Part of a small language model's weights.
Size: 9 layers, width 512, 4 heads of 128 (1 for keys and values), MLP 1728 GeGLU, vocabulary 32000, 62.6M parameters.
Architecture: RMSNorm before each block, untied embeddings.
Training: a variant of Adam for these matrices, 480M tokens, 7322 steps.
Each number is 500 + 25 x the weight over its row's rms, rounded and kept within 0 to 999. Layers, rows and columns count from 0. Numbers have three digits each. The size before them is the row's rms in percent of the matrix's.

# gate: layer 6 MLP gate, 1728x512, rms 0.039, rows 270-304, columns 256-383
# up: layer 6 MLP up, 1728x512, rms 0.0417, rows 270-304, columns 256-383
# down: layer 6 MLP down (transposed), 1728x512, rms 0.0381, rows 270-304, columns 256-383
gate270 101:499510537534501521487499508505495477527503495529535508487545510537490514459470492495437497458487492457460513510400484553487470482506486539505525493471509491490465467486527523520500532494498514489514461479521507555513489493506491507524495474539508532475512491433501489524516490494489483555491507491495462500548504480521507449529519472484502507441495488499463482519507498497493495459486
up270 101:530494539499497497512517514489513474505539518491474499486519575510432483491528496495500444464513532476552472524502499532484500486466477507497481495539472474475512487509531510455515459493540559504463529512479528498499491532505515548486504481457514436463494485457511502458483458525490503533435483501540513535493512514494514521505431514516507553522487496433493516449506505523490468550482
down270 101:467599483545468526498502489481502518510429483506451514537549485469477520516466492453466462489490526497510526498493496474509492496547507477521545579495536487542526446479527500506415504503491528486471520511507530525509505529504507505488472487471528461544491516512535491498512482486514503475485510494493519472537520484490478500513485546493517461489492481492484509500477457486535509488515
gate271 104:495498527515522486507490516465495495500492540559468487492528484537499515525502486462489503482540491441479500499492478489497487511540504546513514514543486433496496456544517468538528508525462544491488500461486509514492487539501502461499486485480496506483478485521523481501495480484487549530517479511543521522446558500510502496512530538548528502484510535476487483477513518508497445505489
up271 108:511440506471491489478492455499462477482475517515494496476500509506552514489569493517502476499539482495526505528514493490541504515487542537482496508479522478500469497545510481484498500457494542495468455531490499520503478496521473483510498522480468471537489516521509542493498500491463501562516472524536546495468524520464496495529463460528556483513479499500494516523501486533495466507464
down271 100:489477539465505490457509499499536506492461526502455480491469510520493524464474525484470489500485512466461502485481511462499494509508480508515515512494452504540478512473512501494509494488506497488487515509523474485519534499486497525485546517489469521545551566513497478518477493488520515512501530482437488499502464511495479542519507518484467511509531474490502484497502472503537488514508
gate272 094:539473522507511465526537534502485492445546503540464513514527482504490527499534472513501487510489520507499586489473538476472458489511515514595520493543526476478505495535499484500525518492501507545518496521501507474508488492518552478467530516487526510511502485540497518516492469491465529516455526505505545512496465522469463535461536505540508505456521506507489484520475533473500515470496
up272 091:507497485513489501560513573537506504456474496536499527501469490523538520521479473552504484504499507506478530500493500462506457490518467515504484476526535508514536502540491511517498505502448505534543503519482507486497516505491511454482505465515506489494519495493489518550497469484495500522557479564531512483496500541468474471546520533507483493504501513555503495496480503500513500430536
down272 091:476539441548570536460536461471453489514555508500516514499502539465513469447521489512479489480481481495489488499508526493510531490499492493484509489504498501515501517489535516466448494461520490515456542535512485486504448509475493524533475532483493505515454492516544494490483524479483507504458522473503498534474483491507490495487448499497497543476516498511493534474530506493513491543497
gate273 101:551524519510499488515481519452476545478502514494492508470494501462466479521483512466494501567557496477464475469528462508485485524542464504532505505482473483514483504506470541493515537512474492476527479475507502503521507514476474505485488482492514509470455497485484494527484498476505512481485505489512498517507518521483464508491498515492496497478520450529527491528610486474486512468480
up273 098:499495498477481470527507501562536473480526527476515572482503497466512458506523487482482473501522506511512529469510511479499500503481493490546467490525473514483520529493467489462500549473544511545477492487501528463505509510516485472516527495516508447520486505507551521483500524463468512490513503502474517538539469484502485519491498475449503525508515501504517514492535501459540511475525
down273 101:488499480489486535494552532466512532498491472508469504480476454545516489474491508460526514542517542535453475509505487512546511491465488539482539485491501501503495501483526507501557457538486531526521522488476495484503468489484517482487516516500470546496528501520532490497506508471506532527514508528529504541494536512539476523477491475543492510493475473497518487530521443503470491471497
gate274 098:488507489485495524510481436528492493507520489449498456500507503480481475518512505534502529484509513478525489502498480457549490526516536509497510484503496485530456543450458470500506477534515497475504474426500481511482512505517480518447490483509508500517590532486505517483502515522523497508542513465498469509526487505493499524490523486516498510518456466501502482506488491522485491503519
up274 097:522533498531481497470547498461529518470507465506492504500541518500458516467517504513522503549490484514443492532517506518455476488527471489494474528528481499454485509539515554490509507464526502488524461532511495490520447488515523483549499473472476530470471470461506509501488502476491468516509460491507463527445502479491541489475535499490509510503548473506501520512540461515493489507489
down274 099:498431508484521505524485517494463498493521511531541490462495470488501472499510494443477545477491486482536463523485487505538514488498469490497501471471521516503508541484494486572478494496496496481504501498480477506460456527465549514430466516495518515482557488498485498516519513527533492533493511520516530482483478522537485491474513499526482469489523488535527492493479461520504462509532
gate275 100:551494511504548494516501457461512500522462527506522491480525497463447525543481515541519579510507494529514494481525501526503500503534525528495498468492582446480476527506513519527536518495493504515498507493532557500513525497519527514528496487447487523504508523448509500485536479477521497504497498509461520482503538493480503517550525461511508527531512475500503505484490523523466455508522
up275 094:478506466540446511516505523517466484477471452451548520492530506476458520493497478505494518502476477452512499501474492481482462539473474470518521517494446518485532522502489481511496471509508517559509473524491472481516458492442452500503506546508522475521517498521471490471475519479499490491509516457488513490494437571531484522443495482514496457519517492548467492515514528501475482480520
down275 098:453492470485479515529476514491518496508511530509533514548499495479438530535519507499487500472521485484475513485470504497527482530502526479488505548537506447554518471479494498541476512502476473482506500495487497517530545518498496510554511468481475512508513465476479494517511450494489484478471527512493534515469502513517489525492527526466493523514523523516472493496483474509529485516471
gate276 100:507489489527491485501499527477494489499478489539476499464524519462501536494481472536478504498488506492497479479476472542469537540513488499519521485459476511476476461522478551472509497516486515475525454495494494499525555494503514467496485477506506512487482463519494482523521507468471519520522489529490476507512473525487475501485524495550507517468499505496486514541505493481487472529436
up276 096:505492524509509484499477483451518539511468506489476492489502479461453517504512480502484498521504524531504478446505470510485506517521495513485496520495510494498496487516525459487513447521496535530476506487507461571487524519446480524519494483477462547478491492465534557505463529499529481473462482438516551502490525469492517481533522512500553512532516478500501495481550487500473523458493
down276 098:503509512508521527521540485485568483515554507470518479501508471532496488501494530501497484496510528494560528497541509521544475496503510458494496498498500459493481527509510453540510522501489494509563535521494514480499495459506488512456535533492457544431464515506501484526471485472494474510507545529503497477456510517503448494471487503539566520482533501491467546491495462496505535527502
gate277 104:518513522504458491460525442499490509516533520497458491534494490495505482504530471466465502509522479488435501499477494478498528515563458540487512489503474487538481504514494484499489459513529510503544503492496488480499514516510534510514475527483493491508532511531521537502499488548502524514478512512480512519500512491516469517511495560510486493477491498461533516579474455488468493496499
up277 103:494481538527516491463535450480475512481523505484439511496501504539521464467536535458523486473517520532495555509512492490521529547500494542477479504476488460491535498539522490486529487481567524460490510538493482482509495469492527522441503496569505501530525530488518526490533533549501516510505526513490504501505475511466467514460506485503499528473502496468523455495472489502479509520506
down277 102:535471510465527520520454536510492492483489491487517541457526520493479504475495518487491512501501488468507472497530531499465463509481482547499466455492465489484519464475463500534500481484441515480503509487504532478524487533486509494484499495577510465445505479488502557520501518520496494531488483484532515454541472516460512501455533484503506485504506476518515502504532519508476503521487
gate278 099:532496579535473499508509474456487525494502508522477521475484455527464511489491487525494507535541467507508504478476511547474510472489497527496521513512491483454472463504551450500496474538505501510499503473485550489496479491478501499547483488491468543507502537498459487549501474475488498493492451473512458493461515469501506543499534529513547458465498544508527535507520496500494474498483
up278 101:485519452515487499513490548512502474515432507494537501527517510505509496507476535498472505457518493496484517484468454500501544476529483507506509489467488551562507531477437517531538498474485481541503494554523534496483524527484492496438474532480510471510515514501480475446569468473499508507539520564497503523494513519524486483534501509490499498489487475514434461499494517492450518496553
down278 100:536441523503508482489456500496503518507463529496523518516513502483473552479534521530514513493530517514491460522477461509494464519530486564465519486494569500497477475504468451536515443518491529534474481498474508499447502492521510465474479509542497456477516471526504478518463471521491473517502484532550502508504496476479483488468496520494476546491494472455489513501536527486492532512481
gate279 097:507487505464472455485503505488483552497458525497500477472549519507460516513499503497554501482512461466501470487508459486554504519491511514486506456532580509502473529527443527502524492505504489541477492462500477505519461507531495517476471473476484534508538509494483503497463491545515523530468450490569473477494501491525517454485493477516486491523500532518499482503492496526517503530448
up279 096:492501474474524529472530507491502509473496517481519496493486509519529481476523482490486506535482540469517491499542543476452497480527443488484457520466484483441492475490549495497469551481516527473471510521529558522494502488506516467512518549512488475499472502522492478487518495456466510516505539501474504506524516498491455514503525513484483482483506492489501505514469497420517507517548
down279 099:499487525574481521467533545525515498545501470494496475537476492464457504516534498535506516495493439501444460506484501515480508513526463499457480480496502503519493506471526552566506496523519506458516490499516493481544509483541492472504477513525506496498462488551498441492512481495508530465477497496501488512509515473543496466521495486470470516503491523501451453506539487504493507472480
gate280 103:486510524537485495488570526415501502488500498500473470490501529504534516501514467496509550558528503451531494474498467521533462494486472533489462500521507536500493512498543538516494475544506521486526465456508490517548517479492496538516497482480459470532561485521540464461478495490500478515531531465536500511509543459530523482482561481475489504489522524517521518539535455548538503490478
up280 109:462513479458508448461476478493530546457496515461510515480504514490505524537533487510492487529517513517554502492501490525488474516542524491502491505519505468505535492500497519481476499491559560478484546467492504493513443480494491508520505475535500500556508481479471533537470540477514481508494496491499524488498493478540551516497508460518498520496546528532502479508488470515523465515489
down280 108:484483497494495486497513545490493459495467537482475479483485542533510480496491505480455500512487519516441512505465510493554539509505508475487526479475493529530510503529504477521573497512489499527505461544501516481485481500535549484495541556467501436536489500491509492530537509508544465460536533501493523478508521463513475496499482483480444496506510533491518489543533509489494491502553
gate281 103:570463484494519507509509499484472552508512537513443516499536495485531475517527465533495545495527522456478478483575507492532521486552501500502517467521509504522481489466512468519527494520501518512546478489519466498475536513523469461496477515490468516503534507537571531485466521487507556487500486497503495558538549491550501544469527523513537485513515534521524492493523506487491506496489
up281 101:495502493491484527516476505478490473485466541511477456490502468482493541490475498494499428526508502450490542491492522500503501492505487510521481516547493478518509511520530516529522503447526506529508514510496524503476474522510530502495523444492466474495515484515472461515476517513491474494503464503481475485493498502518482503479515473481472507491480478511506480504461490501486499527489
down281 103:520525466511505492493514509530467499518487511484473531513514454477501513520486505479507523489518490507524490510484517515567476483485462504534530500549521464447482483456543521504490527569486524486513543518490501527479538488530485482513493511517530493480454492477484536532531510459527494511502498536531484511467559490509524494470460507518508482464465500487451457491491449506489521455500
gate282 096:540509518508512478522505510528456468446481476506510539467488517471482516471495506518484485437495519468462496496503503473525507531467446497542507481450485521512476474496505498509461480497511527511495523505511523511473499512531507494509525464538495428499489480500487517497534498500517480489488459480513466475496475470488440554515520498519494488489499530505473482503461474509516491537497
up282 100:483475499499470497522529466497572504530511534517505492544476489517520491504500465532482495520474456555511473525518484544523516495548550485518476515521484526515520527504500513532537503487510558507528488493502514470497529497447481459504496528495528513473495516490508518516499518479499536506525513471428516520525495496507482474525482483463499502513505483444486533490520513514510537497483
down282 102:440395520450485481536515476505512502500477488494495518477476504473543476455488501512504527487472526493494511499503547533503544528460488477520486429508509526499477515482514460533589484494505502505507520497500509488489483496518525484526512512507495480504567506516475537491555483504530535500531492489516496492500510514476465510492508473526499467542501507501487507472472519467527488546500
gate283 100:518500483471546484517490514480512485544536526481511483484474524533489445518510512516504447488525484515498504494536515520505503452492499521495531521504490503521525484479512525528456479481520447509490440457535494510525506542544490483495492532510509531458500497475490491531488510497470495489551480466476514481475445486497474504477507504503480502487527492521511476515515544523502502474493
up283 094:526501504486508516499527505474471500460519510546506502490448501498507487509500491508490484495473531472497487488528503481473487487514512497446504523446525430535477488498490478506486482511515504505503500475485452474477513503489532528490448547482519507530516493511517528547504478513486505500492495513442517479523518495441459555494546493487512499508512532517514564493492521477491525512513
down283 096:481549503435502496493525495516506471507450507459483479491506486493492527497488471511559505478513503527527532485500490509517502530514482459496523465545529549496528499464491498453467468505494486491494519511460536508507469468507449463500483455518554495444473513542537520512450514479494470517542504517549511483502456504515499465496458488530471504489459496523527504496531517498499541459507
gate284 096:482479521432522531454492518446483475492489549481506488533461509514472515491496520508485510516482476482486478486479462523494472506507475528436477501506497471494517500528496502563482516507531497509512531495504475520512488510485486504500513508527485455436514545475509468529476514497540493552482506487512509496521495509569488429529508493484462470494501487502455478520479480519493488478491
up284 091:505513484494512512548471507488501518515521468464484485520421471544509526561477513518488462490549465507542509498543485514516478520471503473494545514524521463496500477495519483548495503489494485482501479503512462504494484485488484556533488512513439503497489522539484475524506502488503471515513493494491520475485487512520496487457500495516489460503506493496472485557460504488496469510501
down284 096:527525483533480483512468562473508481497520477484503498531523517487532490472511481502466448497497529470456477497499497527524479518483504519467509456496459523467522484485528519482596512515497483525530485480496501493483514545489475483518475482540513517476528491444488485548477518463516527498510503503534498501540531528480502555499495506512519522517520553483498518453503507518501520499494
gate285 100:522489558470522423508542528535504511493416511534524504494504518494448517507492515506505495485511508547487522459481472525508525518495524504527502469495529499494490506482466545475490541530454496502486471457489488462491538502505475475500496526472544485491498475493511515482509496492476502481489471484506453472523517506483522504503524553460507476489522516531475536514514511486512479494461
up285 097:519524529517499512475484516528480436499471494520503512490482475490483486496495520490501497464492519511488518515513484491493462491518495484491499485502529469503490516518519481453494500506500528504454472468517516456512482497465529468483486525457509473489456526480509489491505489502511497496469476480523505497523493498483494516491510518478483483522538476524512545527530484489508492519486
down285 097:508465491489516505475550480514510496514508476474508532477511504547494485508495518503491469445479469477491531503471493517416519481485473487505471470472513490483521496483522527454479493478486496557504497510499492488501458501495518479519465490489469488486518526505467507466485518507485464500441492490543462530518485509501497512484487469466501505481536501507520488468489477547516480519535
gate286 104:542512502497472477524519490471511522484532536511496554473506509478478530523508500511510513537538485489478507522493481500505488561472490463504483526516495526535532501498494476471475517513463530432526515460516510506530538493491514504488501494493488493521511491511480527486562499469461509461476480463452494516503487484479555517512526519531540475472544501516483521502509548517503493499441
up286 100:503475483475462469520464485480542533515468458499527503480453473498538559491497495485509544527490505510501460513480469520533473500470507474499484524492494537522439504518514512489513495521480513477503520469494447512498471489438512534465499521500480531482502498498504499479472468518572450534482436488502523522466529497489527511492477455499478471517469511484532505538512500514461476491500
down286 102:531486474485521490487498477526480500494536524506452512496513500515529498564493530517544487468479486534485491461509526469526508523525500522519491488539495496522560541496513486505533513481453498463514522477536512531484511492547493500502486518507518491518471489488489520456530531483483468472488517491481519518537512464504486500533547490538515524518510479496475468471455525502454493466500
gate287 105:508490484504467486499476509498465478528493523494524508508488466470489492498503506485516540523515486484468510458511481535578502478502497521489525482533533479511489520483517543511513502532548481528514459487536484520498492474492459505475482465462486493511525481530495531513495455517537495478503487499550484505537466485485483506463528539484472471526488533523502518508503480529506489468510
up287 117:461561509516478523497455513502468491507526523485535520468476491497471477487550512507480502527500521460487520465519488524559525500468490471483540524500528486532477494494551523523454482522539457458493495482498486537500481503478476511500468496503515488525514484516520469461510481507511435482493483497497520532541482497503502516450516498451484488507502533521528502508491472483490556494524
down287 108:509522487482455522508468558487481485439509543525501516501552497493467489498469545489488481529522530519456532471541521466545486530489501506517483482501488510518475494519497489508544495467538468538539521561521500466511480494478532480526493514482467482531510531440497488506511494490538495469544537521485512462547492518517507492534498505472452526480514510481540494454510550544511511503457
gate288 100:490487524474508506549507523527503468508484494535496494544525420522529529518508529511492468519528505511479526537483479513491463524492532485487500450482524502487546523523487523490530531504502456533551511468507497482489497498450476502509486504519501502534508554548515453514513501558494504502511480490522482515484479509488552502473486491502471486486470496528488511470484526453517536475510
up288 094:508497503483431457499503503491491475499559520503522518513519526535493442486512506540490512484481484520490534513563429465462490513499479509506528498479492512497483523523498481496489523495488501487509448511494450465532487508498530487502456517521587530463500501464469537504496543487492500476491547478483522515468479488499499462481527496504500497522541462475521492472523509473465483506441
down288 098:476508504548490497483496498490486526528458505489489545504511485520495484491522505459505494518513457467521459486449506512493481500437516497529498579466500496509512482505522519482473517461526469534467487490510506482447513521524510522529472504492479502524489553514523507501517445518518475488507506472473556464532484503486527534471511493470528506553476462482503523469520491455513507510508
gate289 095:496465492461504488503498536479460513502485509521510496394468487541484524534497479504497490505478496520495474535517496506568492482494490533479490488566534538472482486460514524483568506522489495537503472531528438498491532459529462484473521519528477522456502522499559501454490521502515496549487477510523494482488491474490464558522509530482480492488460503545478490502488488539522499492504
up289 094:494547515515493503491566439473509476512469479520475504560538502465516521480501478504471492530559457492528532500484514512453492532535528461511533492440504501504547488513489491511438484509502525534514500442483532542485512525484515486543513489467506469526496519503478487561493495501499475452477500484461486512495520524483547496512533493534545512514507494466530574474524527494437473509503
down289 098:501478497532510518488504491472478475538529533509513468503514519480513513473514475503449549496488494504523506498509565498499483494512486495515525423510483551488524514535474472549533475531485527530500512502479471507522516520478488449531515493516539447478476467469508513466456524528487466500510502483502487536479503524481489513513480512524481516458482483470532497501504470486508483489449
gate290 097:504497521539453463490490463473482504515506504480482516481554515480458493490507514523467498499521486486497492483451472523550512552510509512474572455486504493459512531467491508487494490510452481488528464495517511503554518520507486530480512516467521499452508544457497521456511497498526494510470513481501536468512530488488478474518487528480519484506495541462478487489477471505454516528479
up290 098:489531503529503451498512444510465489539550457446502485546545523477501488518496519495505489522471511503491532519469476478579506547516509539508544475483461533509489524496514523488519459493492483493527480508529496490503503483511508500513520484466540498504499507487488512452504512465533545518482514514473513551492515501534544456525493539519475473499529519492527501494526492482457475486522
down290 098:476484451490492495530531483478495485528486564487503472466450498516522521543475530466528518504469498517500497522540532469489526481467555522453506468485546515538486547505501515519557543522487505497490541529514513492492500473459565495462507484476498524568515484480462491449517513475474485510518539535498486508468538502511518522499543495460511496472474480488547510502536521533540509470518
gate291 097:515472511482508500557524518513477504478477514480502505433480465487513527513477492501478489502482486508503551482506502523534516474489508531544533465507523440524473509522502467498513521497460481500510537507498479531525487481497532520501495483503515503504526526525483547482575513509459477546474487517512502505514454482465484501521517478513495484494464511551508502546473520502443483526527
up291 100:507488508500518541535518537495483521507476446533484513485466460526534544494498482476482497506486521487535553498482504500482485477472505531506499527486523491517466491571500467490472502479476504487500540537510523501489440484499526505500499484516492506497472516540487499497572476488471466513478490498516531529518519517495512479482522498490472509514501514515487491559500514520493536500540
down291 091:507482510463531564532491484505495487551500438497498522503468465534511496528529478497515511458513510518516539493508555522498521483491513484497524486460502557484486496512489486473466487476510554537439521538485491484469494508499474504479528544521471524493448526529534507511518492505477511515488513497508488493467537477501510484497495489504503503479512510483506517505477496489522516501550
gate292 098:479469506498506526515495521508483457498513528508550441520507550505488479515517516510479522508488441535481493503496491524501544548516454505490513452540465490504501522512531535517515481530527494510496532512544475484531474532495468525519527514534484463491520514517518535482460496520482506447509516483509511521538510499534503524493485475547531506504530507505446494506479495542444467473490
up292 099:512489509458516484519445514493540445527496506511513481485512539502509463516501521512477538460511470542508497517523550498511493528502459534482491474539473490500513567535481514520524483485511507480500513545510464468505485482499479509518484504526516506511500451526486471478516493502507511460540556515501531549515513498534462484495523429497475529524524519512469476494520536511489453448503
down292 100:487498495448527502495471534518456505493477539506493511481462498526523512522483519488484559480535505539516544532512503488490509522488528458473507479533518498474570493534485508495490515493491511483469456489502495506482472520438493492467501520480490493503491510509502493533484539496521505511504464536516520520527526480477492465493502493505514489509522515496512501537497470505474519523553
gate293 101:519486508484483476519502518442474509487512498516520502522503499540440532484497513482492547522493480513488512493515498556519447496478467553479479533506523525545464518511497529504544478470502489498550504479512519488512465480486547513437505492507521435522493507456513471486496529495533498513485511475499488499522506512471560479486467478499494500506481471543522527472511487554504505517481
up293 098:501544525513517534463507525513484462502536469469472510482476524510498502472485481525491519486491499507532532523540523465511522479525535493507510502508536495501521488529493515499454447504529483464510527527489495468469484473527481473497500527485519501553440522500455519526492516525504509477548556490484461499522502483536472533510464505496506519498538511483458524517507524507524517519492
down293 105:553521456478508415538479510515477493509477591495504478517520472486526492485525510482546487501428485538511482492488500487498488536536485503490475530510530506534494500520502502505515515522468550486468510470515476558481518516502488474476487490522538545511555495501510527487479510478500481505484469519520518503455484483510509459514454501516476521495489453521508457514498464508460483484507
gate294 099:553485540507485501471503527492514526512528484505489494492528510507517504473528471519495437517517503491472484514491495473442509504512488487532483493499514468486449476505459469527482526495499518506541518471498483493544510515553548504550475489473525513493502455496472513518503507477518522489462495466526460490509518534538458520506500485498491497500525476504530536547510497506490508496534
up294 092:527509432482518484535503519474550464492482485495510512477464505478485477507493493522514459497480485483473500465460494517479505454519464501531516500464505481477523510526495521493527512518451502502481467509506505485451493529523498488520470492491521508493487457507533488469487465497505455510522493501496457543477515504526511469499526491474497523457496555450522508518504476478518524493483
down294 094:527488516460518478442524494484512503469503529480506432497525520531510511496476524501514528491556496490479485511500480496481491497487513530519507485510504504548459515531498521527545459493496510505527528494543513523507482526496511501494533487517509463502492486530484486503503519477521543469466505488524483490541514538525482506516547463526478503501485477499515492515517516521514485521510
gate295 108:515451508469503475484481492507524528491505526543481497489486531494498506557516481533480508516487463500460446508480492494504473471568530516553479445510523530445496469556501499538572488562469534491518500474506471476533506497495440435502478545506498536510507498496529524502507490506541536490477476527513451523521541474503493503556462527484528526490556494509497519511499507479507491433473
up295 108:506488516493535521486495472469456445512476462490478464504494476531504488439538494440548469515482525503511499498503485525496529506477473532483497512486496451514460549500549512468511499495468497454496517521464533544486478516532535553496485442470457440496501476541522484490490510473487498498489491471493505516479488497490511507494526462536486498488449506483480525523540462522521524532496
down295 105:487509518480489489519490530488537481503468471493476509492524482524494493481499484535517498486522488520461500562416495551499559480505514485465499453523501505441467531533530499496511507520506490518514505515463480492526508519516516468506511510493500487520489508492541484486473509525450473480494468527473492482446515476468502513501487472487534528455504500492490435476492495519546519507486
gate296 098:497502490514506491503494440528471480518450558495504459515488480484479473484508421469515462536490512471524507504471488484509444467527494545511544493501502506498502506519520478521493490515482476511493487483535466560527530501464464456506517517535505521474505455491482493496526528519527464526527536497536510510504500433519467481511456489511548516481526521518502510523469499543458467500499
up296 110:480493484490453511517539484480483552524497508493482520516519524480528477524529490508494521523553536486508474497542483506498551510485501479508503503475568519512469506492479513480480460492526556516509502486511492480474433515539515539464475511480482508485491502487539549486496529485443479516460471552515516480510515463482529508490541533486497464470499446501532555518488489495501471501504
down296 105:479474494482494504509521504505484510511502483508514508487486507471476484510462503543439504523495543459487515517508482500480506473494460523528526477491475486494502478507533502510529480471510499518540509494500461467462495514505493510468478501520477489492406478524506529507493518503491475472498481491494538525475536482541499486502508428523499480473504493516498506485473512488522467440504
gate297 108:524481479504509520516485486513490512498486448511509542461518529494509499538558509536529493522548490487517466448500498511496509516521554488539535502471505509486453482490519480498541496492512510503491511470548518540489488523533490502498472474519502478489527507502453528520547527523462500529527481439506490498510471508472507517508505483520544475498518470497503498516500486516519534497497
up297 105:519509514492481482491476485504533489514510455484474477558494539467500467478500546468501493494473471529487479478479487547476530513523495501436532474481517492543500500486478521477471494525489475528541452503495458470501509535515462485518488517452544486571493497488482473454503527454469522519514508477469506487542472497493553498475513505503521508494471514561547538538513498481476485462482
down297 107:515469462445548495481486467506517505477520506496455481483553518494485510495503534494518489480523492496500484476485487460469467510467507501487532434545473469518543481480480497480495500514512470518501482480500540521494512498500471508489483489545483484468547528472517506497516512518510531448491495509491471502481462534502467506481496520496471534516486524470464511483492467454495506553498
gate298 095:475508496503445465508480510519516500529449487557514518496488476540545514508504440493497494525472447467479465520484531503528470467483486507557486503532532514487438489546521507483498500493482497483501483506527504487479487534474506482506526511494504489505510465547480458521483497514477516527498507530506506495502491496497529557484497540529519466445468503551456486530493508478520464497528
up298 091:483530484512476472535512472550503509521466464553497489482498488509525478488498560472492466534498502455448494483510483489523422463508468518505485511513516528510466486510492544485480507482486464485487459477532498512478498489495454492473487520470511476515506477486470456507509496550486491498495518537512506500499508514478500517473480509502481491466501503514453510469482517492531517533501
down298 092:507531517545518543512518516497475472449540457480558506500496496489486513529498559506486520473563556493480550441567447504475488531516514486449519496491475533499523493495492513454461501509510512505499495484496467549505521448497470508540494526492492504504473509472518492487493479501459479494498465450516490478494525511495524445494484511477475516531507491490545533527485498525479502505479
gate299 100:523490530521476517492515523510438514478477512493600522441527494503464551490539514516507520463494488486465538467546469535481484513490519495543516509520487469514493498514511502485524488478519481497503530504500436463486471451476527523478483470513487514514492491475505501463494496492476525466498523490443478487483492552506493525474512561463520495481481513537547516513521494514469537495487
up299 098:460501446521478491485473502502519468524486543494514483463500549446543503496517515492529533507473506527521509490511466513482535491449513490431533494489478552443475555478550489520535510526472465464514508499511499525487515512481510519467500499488490489483500540471482508491498471563494482515538514475541476486502491536509466479503517497508506543498551461436466463522473497522479477497490
down299 101:499492489488523530506489460522501477523512444493481494539524513462493477462536457507512475566487491532483510499463444490492505487506537500530493447541514500478472530515482478577517483508508530533443505509532498530523482514485463502517492510481502471477503536518522515534526470523485559503502561521434503487524520497506486528473520548520491506495492557519491487489492513447495466508483
gate300 104:494498500537506432521523540508509471500506496496473495508524470479471487531498500520540518472471539480539519462532488512500527491519472529510518495506475485505516475495497490535522535544519526516497525519478491530497569499512473488509464489525498485493505506520508478494499503486506521482536483467508472508535519465543496532521499490519520486476475521520505487469486496504480528481518
up300 100:465487508500523487525503521482487521504521484530486500495429464490483447504522537516482502494446481491525533508521523521513546489482474506505486506539484483489461479474506514503536508511530506476495484500484492472527467458507449542482478487542549531501516508469482460472487514518475489488536489535517506480513493503535455467476495483470463476464493500491558496461469448540509533511511
down300 101:499502503516503506519493478520475531518478490489478501516510485512503508491498508479505481506485530524535453528425527462463508503529451478524461520494464497479458539504495475486450519525497504520472490486506487452480510509450487509501480461506512495488502482540483491516502463533493500463496483525480520505550520493498498502480480478522464467466484480510445516533492527474485568489532
gate301 116:465442506536458455503528505468485524519469530472523522518495504489502526482496508521512522507530485479485459485508428530489526516514486510514530478542519504488519484506460524503520475556471508470517508499546463535534513522476538497522527483469484503515510455500475522465512506502494489515493471434521472519486496474497516503478494505488479485462512497496467491503504466559448491498484
up301 142:466520496517538523507443515523454515469477465497509468488455495490496505493481490534465510533492541473512500493516485560486486506497481458528561520460495514492524515476494535504471463506465506476476531479462462508528535486428471486507487507492439508526486492483526470526543504484517459492530476474454498491474513502525510535478470481471437534473493510527481554502488477500493514526514
down301 130:512398513478469480518509497502514466540482459510491465524495508505481513476495480472513537533501527513512487508498525530493535533456484479516501440507491505504481538498486490515562518533516536517523513537488520516512486485522484510516517520470473490515515488505515461498513514509494515477486490480485527486526521528514483492477531491479441489481482521496470442553521504523483514494525
gate302 098:539434491468494480507531515504529491475528507500508483506514515464487486486532470478492479503509529548476468521468438522481526546559527501518490492503453484522494550463466528525509495543512487545490497478521484523481505545503497461505461468509539495531562499472481481533474512481506543471509501468473509517470496516466473492500456504545519559502477502531459517501525501515509512493499
up302 094:550451481506481510461480478449524528456542482463536538486500507508498507516512495487490530472517493469529475551531489503493504478508515532465518482501490519478470522496515461495532482568521500488521506519496537517480497498442527518493494489479503499492522524464500514478466548455498515485484463500491486507508491511516522515456525503511547472481495489440509500509499489470456488507517
down302 096:430521465559535537526544498520446483476510490487481498526531481481516511472497498461510499490457498477471504453508523503480490503507474496505503539548512488529457522510476494474486523476481477496480518514525478497496514527530486492453541492507450518488454520533493527497477493476499511472518515509495491460516477502482518529498492488540475507496530473513459503461494535569532506531500
gate303 103:517483547488470485542504451529486500495518518483504442461489449505513539507497444467488526516516469451502430517494528500557518531499501493491484453512509470520434508521523505510576493505522507478523487474512514501543524521507568460468504483476499465467491511515477514548534496542478512542490501508526471480467505455503493478505494482524492528473493544496512511516528475472485485477509
up303 095:501494465510501459547469489539517462513526503500514503501494503476490540445449431514464555516529509491477463494504466569543481484443504509543521482480504493526498519494492521528524521501493463518515501512496528494539481498475493473483483511529506457509478479485496510470518462522483455497542514499483467527482497479507494465503502511506486507500497548495516538521468526529445457487480
down303 098:503478508505467531462519486466443471538470516511463512508516519469509492500516475515528523500501486533503474473519502476512490500542526498492494496489514525491482519515448517516539467446503497527496483481570530463502510507522486444495512535491525487503482501490504504507484475521462499513480501463482435514528478528508557511504525507519475503478518478507561504440495508476474449514512
gate304 102:531499517517463500480511506492513487499475505541452515534490483510488503498485492459464521493514498496464480495498494473506503527506494492487510484472524488507447514540510535531493498533532550513503499502517514497470453526501516484520516447503449513520491507509558469524541534490519506444483473488509499487510457551541528469525521473513529538521476516480485484487493526484564504525537
up304 100:510505438501458487538468523495497512532529481507508517490460461488470448493453465489490471515532527528478512493528496474469500463478486510523482495512532490490518515533483494512570484487508567542506516513503481480520471490517529545487482495510505517494518518448520493508503511481543514493465485469498498466494486486498538516517482454509578528526503502476551513496502490522505497507507
down304 101:493485507506532520499519505519471533532510487462544512473498510505529498479543482508498509459499486525515494508490491492505547543539530483524506452506468517502527542504485508455495467487563450474518499522536524528538539493502455509499517468491479492501481501507479505469502506500509503502484518529518456469533536483530486468497473511513450474498459511513477530502533543490434506489541